{"rope_base": 41700.0, "extras": ["capped logits"], "lr_mult_qkv": 0.7, "lr_head": 0.00949}
Each number is 500 + 25 x the weight over its row's rms, rounded and kept within 0 to 999. Layers, rows and columns count from 0. Numbers have three digits each. The size before them is the row's rms in percent of the matrix's.

# layer 4 attention output (transposed), 512x320, rms 0.125, rows 329-378, columns 192-255
095:555486476465528517524525481516524510478513471517502508484488492539483471495433478490533490499501480468523546454484543487511529439498481520512529517516475502543507500427537478498500520470473492
103:469523540491500492508503531504480511493486489493526517507549525508531477558478518480476487470544502480505490532548508472542531487461507476505477482468485537515508492510488507458510514468523474
101:539509494523465517548501496549500496496513478502502503509503537540520471481535510506503509526475524491476523485469467521466544517499481510517492505493512519483518530494504494486466485474473486
098:495529490479504512504452533476546497529436527446470538495507486537517509511470503466469475481541493491475512459514488500490493463513507450498505512484462504506442516500528484494485469482517509
104:536524506459506482507508495519468502491532455467554513473546512521502515444514544505510519515501498505567486528495499479506493518444460511474568503481475502449461473498478514523508524517528515
098:492478503511488536509494504500496548507506538492510492504473487496483555494526492498497520532583504520518488455477492497539489523492485467519511553476498505484522498499487458489449546517519505
100:525464450505476487521482452542530541458492504540513494509531506486549470519459494434498503491494548489518486528502509534481481503503480460495515486496489510549494521468467512492542471562483495
101:505481507510451499475554526521548466494501516500494520500484493482503552514497514464511521502517476493507494500509456493493422527492482551550526496512511485497524523503510534497513504554471545
103:493486499477498463484537490512508511476479454503537505422506513503492521488514475499445481531493511489492464506510470478541471508488459530463496533506507454507483502495551491453520475484485504
105:502534482527473493541462503514503524442466534569493501493462525493457480495472482522482519478466526467537492477476477516537536508501545457527511503495483517502486497510472485482524488508501489
095:501514504471465525487521480532516526504512473499533536471436483463464504490513482516511507522485502530498518454536514506493483514513489520494487491506518508517518536496493500459472481488529520
102:518496504512452482505462465486529486517470536504491489455519538488487427492502498461472521510466493473500548515500532494478531486488514519482528519531483531503494440491501477477513558500496510
097:465529491525538435535495524556485528485521500522507492521522480489531534504522439536481525502477519507529514490504472526497495502494497506517520480510480472474497501484474435496519536517533487
094:517449502510533486480557522464503503497490492480552460468486486516516494492512493493503466471532539434513498476438509500495530530557462505523511457487479516496507491532533485493484471523491497
097:496490506526537509528479506503536508479484474522485465489504518475495435475534535517517526520526512512490490483521495489529460518510471445466498503524521487514518462502498451488540514453474494
101:517500508504496465515472508504501480507419509479511509516509475516514530461488537502578463461510491514499547510509490521525504506495511486512495524489501508457501455498529518490502475511521506
100:525525567515471512496506516502523538498495574494530491519454481467543505504541505477521495541522489526540460494529549504532517534505494493472539508475493504530486506506489465490488508505491496
095:440509472521517477547466497477496479509491487544503533498474448509499511494509474509473507500515502494472513532527480537537491518504514520541525472492474490497454512530501515463497513495517532
100:488510452514478474540487536483518508501465492475506516473482512561485510498486533504501465530492490491529490526507505528499509495499521493507494464529506465479515546468535473515506524492534521
101:506536471526499519545523495520506495546511531510440505501462527534490455545485540529487485466512505491457477431470494506559515509478442549501494480491443501482488514526491504511521484515471545
108:487516485487476521535494499478507488487514505543495480503498487465517466485543581480508514499499499524525511449477497509507499508523472482509475528513492461538530503509483471461522485457513516
098:510484473526505538500498529535486485507514474503472493495518509522512482481464497466494536500529508505469490501517504504477477497497475488534478517465500489488514469459529526524501517514488508
100:492463487545477486496496536519532511536485493534490511482525512492507503489486500531484480515573472525489502488458483483466466463469478500506521495502478534512490487490504501468510507496514452
103:475482550520457519519502480421533515555477563469497497487476470500541530521444513546481475479520508548464509515476477495480527502468491455474498531517501478511518483515533497481473499466494488
096:488462489493500482537485531491518537459499514476508530515449515490471471466536470492524512500478517497490506481519524486494496492526496493483479487522532522508490537506459478498511525507542484
094:462452496506485474495512467492502514484473503495469518494507504496495501493484520465512543500477492518493466525512529473524528529515485537458492459494535512494483519597504516546473480474498502
101:515534501494464459482518514482537510493457475484467467539497532424519465514534501520512491537468538499497497486527517535526543476517501546467518476510502464529470503554492516474525494485513506
099:528482483511531505520506511508519446538494499508541515521558501520472494498497518495475491524452459523512500501480498468490538513534444523497505540471506526529509550486487508508482506516477476
096:483497496493513478551519495512455477473478508522508504489488492505506452492504498497459488484501538506471482511444516536451473438503522504492527514523477480480553527458472505504484507475519513
097:493452456511480500512466507513471521493469537504484532471449482532478509517526474536474491503555523500497482512513542531496543502428498523456510495507545497468507442481519449501494489512516486
104:512534515539493497481505460494489481520454494508501531488485517500501452514465496480539563502504461509521499488508523519496504529469556469500502509470486527492485487519495545501510520521478474
099:491496488495551503484477537539498496526505510531492495504508487519528504477532491455487489501476522476534513498536553499549476531541547495472497510480495486509460467510511492526523523517489506
103:496527509484508488461431558509452454480501467477480517519500504530474487544493486495504486499503507462572465512520477502499485485519496498513450546498516483499473536488526476502492449473473461
097:525509494479500475479534519510519514513457486472500520524462537498510503457452469509495515507506462464492492527447508473525530458517527474512502468555517488498487511580480489541468480487562509
107:507492534500480490507516480518550505532465515503516478498509464555520483444461518491439461475524504500542469443488490525441533525512526524525480473485468533522513510495515479489472520507529502
098:474491504487514498511467482507475502469512530462509508498520514501566533521471550524494483503486475519505496422499475540515462518480493523535460433534486518533509492499479516461498470507507561
106:512515529493515550473509535518485455483524480477527528491503496521476470550504489502533496514505508505498533521475503475526513507518530472514545500523466486533526495488562449478473533462496533
103:492526527539521517509500473520510472471532485524475528529473536467486500509511467515474475537446499492548500466498539497516471559483465473478487520480576460511514466492498513478515471457526523
098:505485471459453480537519507519482487496500507521486519513501473450521455544428496531512507461475556556484515486485490487459491476512544499516487463452526470502518484526464500459534502480482536
098:473478555469539519544470523541540472518539502483480503510502488503490503522506494474513469488502480525504492505482469493511527507573491501467541502479506511491432457447457531473499521481495545
098:488468541528508508468481498465494493528487494490495470519528497479506455497575522470497486523528493487467565451521484499557516527501492500491512504529501534443532512459490522466504511498515474
101:529535477501525512484488518506486467470506475453510468486508449457468472554476505527467481504489546506504469500511470425501471503540503452501527480509494492490503538537510484551508483485494490
098:494494511493491525481486450481480531497474445430544464517490474500510502508520501486528513536499519552551515513434501489490549466489511472517491479466490550513501525517521496491513548533507501
104:525510537482520511469479507476465483439480540524505548478511514511499521491494498542497519447497482494489521487503544518498526543548550505481496491504531481519494517489474516527534518477496529
094:505537509542512502493509525472510522515553508494477469542480509503525438485492502545499497490482491497543496459516509539513461530475490499550506487506490538474529520476480472483521495484518492
097:500504516506498465519520498505494478526480498466570477513505550526524503472497487505489484512492482509503495491506525524509487505473474489511499528483502499525487465518493485517514462455503522
098:529502487518501482491510497504519506482441466466500515492525497507530482513494513453497433482499493500544478540502514458467522514487514492493478525487511528505525495505503487509515496496472528
100:526485482518537502513545450527504514482469490512491479488513508455508450479481526511517470510478517514511521471520468466507516482502502468457492472477446467546520461525535500488493507498529492
103:514472508473516477518525505508519510558446506490531520492471507509467469484467528485499535494531536538501569472526526516528506498502500521509484505539466502497516479465461455507487481485490515
103:507472497480530541522506479449536517491471508522503479539491481506492531462470491529490513496468489506487486520556534479471455516535528499494519476510490471479476487507449493482548513532487500
# layer 4 attention value, 512x320, rms 0.105, rows 330-379, columns 192-255
101:536527485516566494529526518558482475503496557501487496548508467475470513541543523474465478484502465516492469492496526478520486473517490500479501507497478521497493502468445503514506489533568490
102:519524484476487466458488508545518522548449480515512452530496511458475482511501499484473488518490538521469506492513515520526472492466509478492491508519489510541530541490488475484535444458516479
096:540480517492515512559462522497487543502470496540484457540518517493494498497533493510489523541525488484497501464501460533506525455522479455533529525493502475520474532531548560500514485480494509
105:512522515466478459476497483488542512539510469478480521530473516497476453471522504498527510512466475537498508479484466512514506505506481522449511520474506547522515494484515502496531525511537524
101:503472503488483534487529505486476486490503481493503485541579490523521474453520480522493466519569493500480508492505479503521539490537505488517527501510497509489490514508505502502477507518507473
107:460505478527522477443509520512517463495499483541468501468487513525483465506503507454534459489444481488510490452493491454474485529514513482526513519491485462512510521501468490457492501535512478
097:510467493480452502473517495482537507483498459537465535509516523536527501513488507463489485476504470492525501502553528484492518469563499465506516481483470474530461504526490531530481524479521499
105:509526478509534489478507490492477511460448516561486515536501421493476508500529514491503491473483466525494485513538463482539456526508527528494497486501457512484449530477453483506534524492468530
114:465473501498508512494507547491489482484494508517496530481488500502506475504531464522512486537497511489529499480487453515439483509536499461463487504512506486557510560508457456517498512517464503
097:521517479517436507504496517497547496481502443519496514472499462499486505491462505493490517500455498513486513479506512524501510502535502516489512478510534507524503536503488478541487542502517494
098:492528520536471487494495499467509555539553499503556466498493554472512470512481491492536516491504509461483468550520522490489482481484512506475525514509472463502499493484500489487494507469511503
094:507513557490504496500479496511532526490527464492498556526496512532516504522553485493492485479448483492500515506519482527512473487465468499518481521514527483531530467480439532453490523518480470
096:513476510496530508552519506471487495498509450518507507517467474510533545502523479547490518525472472485489492478492532551489523517496489496540459544495465483488493542484500487531513509477437505
098:482569518480496519510491522479512510515480496556527510455520510488533479450486516475459474535510506471424500506491522548496476492528531486463507482492474508495451525501456494494509524456522439
101:480499469490524557529515487512530492474500501474490576440453502489463515509526510521509519497493515471464495503481531516532528513493551507495471468496529480472486474465416500546512499486458539
102:471466513497457475465433516471503499504530510480517506499487487493516479505549470503532495503476513479479497471503512522460506510512474491464518459488471455487501474478489465444467518499504490
099:507453454500514535511502488483493491491507445456529490515533487492547525488467496496508482503532492468519522491528508491555537491505487517510527470503508546497479533512518498486550524504504516
099:513477484484512484488506500466502554528492455477492514515475495526469504457517454512489498493498524487484529531466480536489496458564528534497512515479521519471509518517512512464516546504527509
101:536487503462484500513533488516524466499473462545494520461498548500494446528468498481533506461511497484537510497508520490491526477483501516502502511500506533553482483536468524468515483495492514
108:529482538519501478493504492524464517513480450491478539507512523514458462524470540504505487511491492499509510504500518490512475496500503499501505457535480493497513483514482461547521512453494449
099:473476499485523490523499507530518501523510514490533499477514471466502485474489468470493494511502481449485497500524557483515500517514473536464503537467503543517476475479493488530545487517459486
098:500502508499488473469499526518517527558464484491517504510508464485537488494499490485464500490488518475450487516499496502489503487497535507491558470463489489544521482482463535447463469451486558
105:547462550484506512505496525449491491518475520531488477507507473517456491516509520507517558482488506532480524508507547526495516516503542498458511457486491470505490493499522486476513476509467514
100:503496538473488490516489500544464473491509523500489518479463498533505479486506490495523487478502492532493525471524523498539529489512486489523482464514476519435526552480544492524501562494476490
096:532523488494537558476498535476476482496508523480486481492458463474508501457505493449462518529474540483520512474497471498508522482479463502506505459490516515531492506529495502547542515528512499
101:520518476541509497472541480472521511509500498519514505524511487494521473529520480506543472521509478486506470442513480463517503477489524518475461495456509453473486480516528502506521444516534518
101:458546477499467491510501480493476578535489522523536506481496495483472490449510515474496524510534520507472501461484511497508473517539523503486500511511502515514496513496541532495489472521502458
098:510480520483475459535511470477493493495488534504515487531443496519523535549493533493512477506524483483515510519509478545463468508483523515492524484558464494502512529494493497491524509452517492
098:549443512530520518516513486470477529483514457516497462504501516500551519503498456501516526521498471491522481528499488523528441466439501507500515479521548527458520476493496501513521511448498525
100:487481516466512499475509515487494509515500515501548494475504478477527498481454522458471529477496531447476463489509512505519519545492518525490500504491526525495481479495501513483537517458457506
099:449484506461484486496506470474495499492531530470546484502497481543515458514498469443509485525548555487504501518470483507475514513454501469478476493498521486541547476508536530523504488511493474
106:468526451557531529505487499526526501462495519522535570511486503471531446506520528513514510494487526497435498485546459487498465498495508497524467518438519495521494491507490517498487481518471466
102:508498498489491525517468506537490561453520468516496502506465543469511515506499483506497526518510483538517537549484488499481488495520508446508484474529536507496477481534493483498490537468527545
108:467507542524483495489452508498464528524491501521500507527476492502468497503497481499491508474483496480531453524505505474486575491567508473511517479493528538523519500489515464516531464481531509
099:505484506488504545523515515511511524497534508483491563492505488501495509522493529514450497435421446540506514482527515467506543539514461463505469519512470496501506497532463473495519513528477514
103:497449532519495470475467522494506442505517521491534540510494507491467508474496507535519514499525504534464466521541477476482472531486513470510512443465479519502520499513523471480471525521516488
100:484556485512470484485503512483509469500522476518500475516534518476501529515499495494480487473491503511508531489489519504490480486497481522460481508474457470486519514485523493512498555471471505
100:536509467491463492549512475486434487511474479480466502476440492473529507570458506524480520513472507517488488521495506519485489511478531514464504509481536521510508491464479551447533481486472514
097:488475521516479510459525481538474488505498505516517539481504493529492516488467501512487505499501527497453496529516535514526475500520513521536483487488530515466516510481494531451531452461510509
097:517521500520434475479511482515501494485550468480507485455506448529529467495520477494495488475519494491512506510447519489510497462498492494460531492514442494485476538508503476506489490516508494
102:509537464515473503501511521509499494499468527503487497506545500498522444480481511462490500485507504537496500514500523556464497467456478559481476513513489550502470471497492502462521487521488511
099:488479508484547517499501496462494519508485517499522492536498492529524518480475514509496499489498515475488517473481512550515520451514504479498446533511532495538493532534532521527476518484493522
112:512510528436486533510491552491495509400517510534518469476484525503516486487499493512556503517508498500482514495506508481443455514513489492499483519507491477559534510513463510508496538520485469
096:454531485480536441513514492477487474485489507485541490473494483482547478501487553490502487496489448540506527477517540479469497440513474479532491573529497499496555508488508443475494511462515467
098:508524481544538483510476491513506532501455490476543481472499508483501461543521508505478503514526481519512481490520474519522504569511443476507562491513500472438479469515509515472514484465492508
100:545507527538522477558493487463530479539477484522496515447510478512474525496500523500497526483528512545567487491519458539502543531470517493519469458492499496509502472473459484507518522533489492
103:523504499504434527463538519502479503491535526523480514521490524469508507521543525492457497484459490516506499509507552485437506535497506476535499498469513493486470532487541531507523520521485512
101:497546480513490532521508567505528515506515518493490553529478539520466456519497510470513518513506499466506498480523523509496465502507458501486477483504479471496478542485474494439502525461475490
106:514466492508514478500486513462509493508483518492520519471519510480489506491503483452505487501505488501510512519502530501490463531544501466458484505488534511491512451520545495512527507502518504
095:508489512489513477485519455513483487505462515525445536510458494449490542501513486510501535507458552560455576503494542525494471530499471494501447484502479503448516477518495522498511486538501472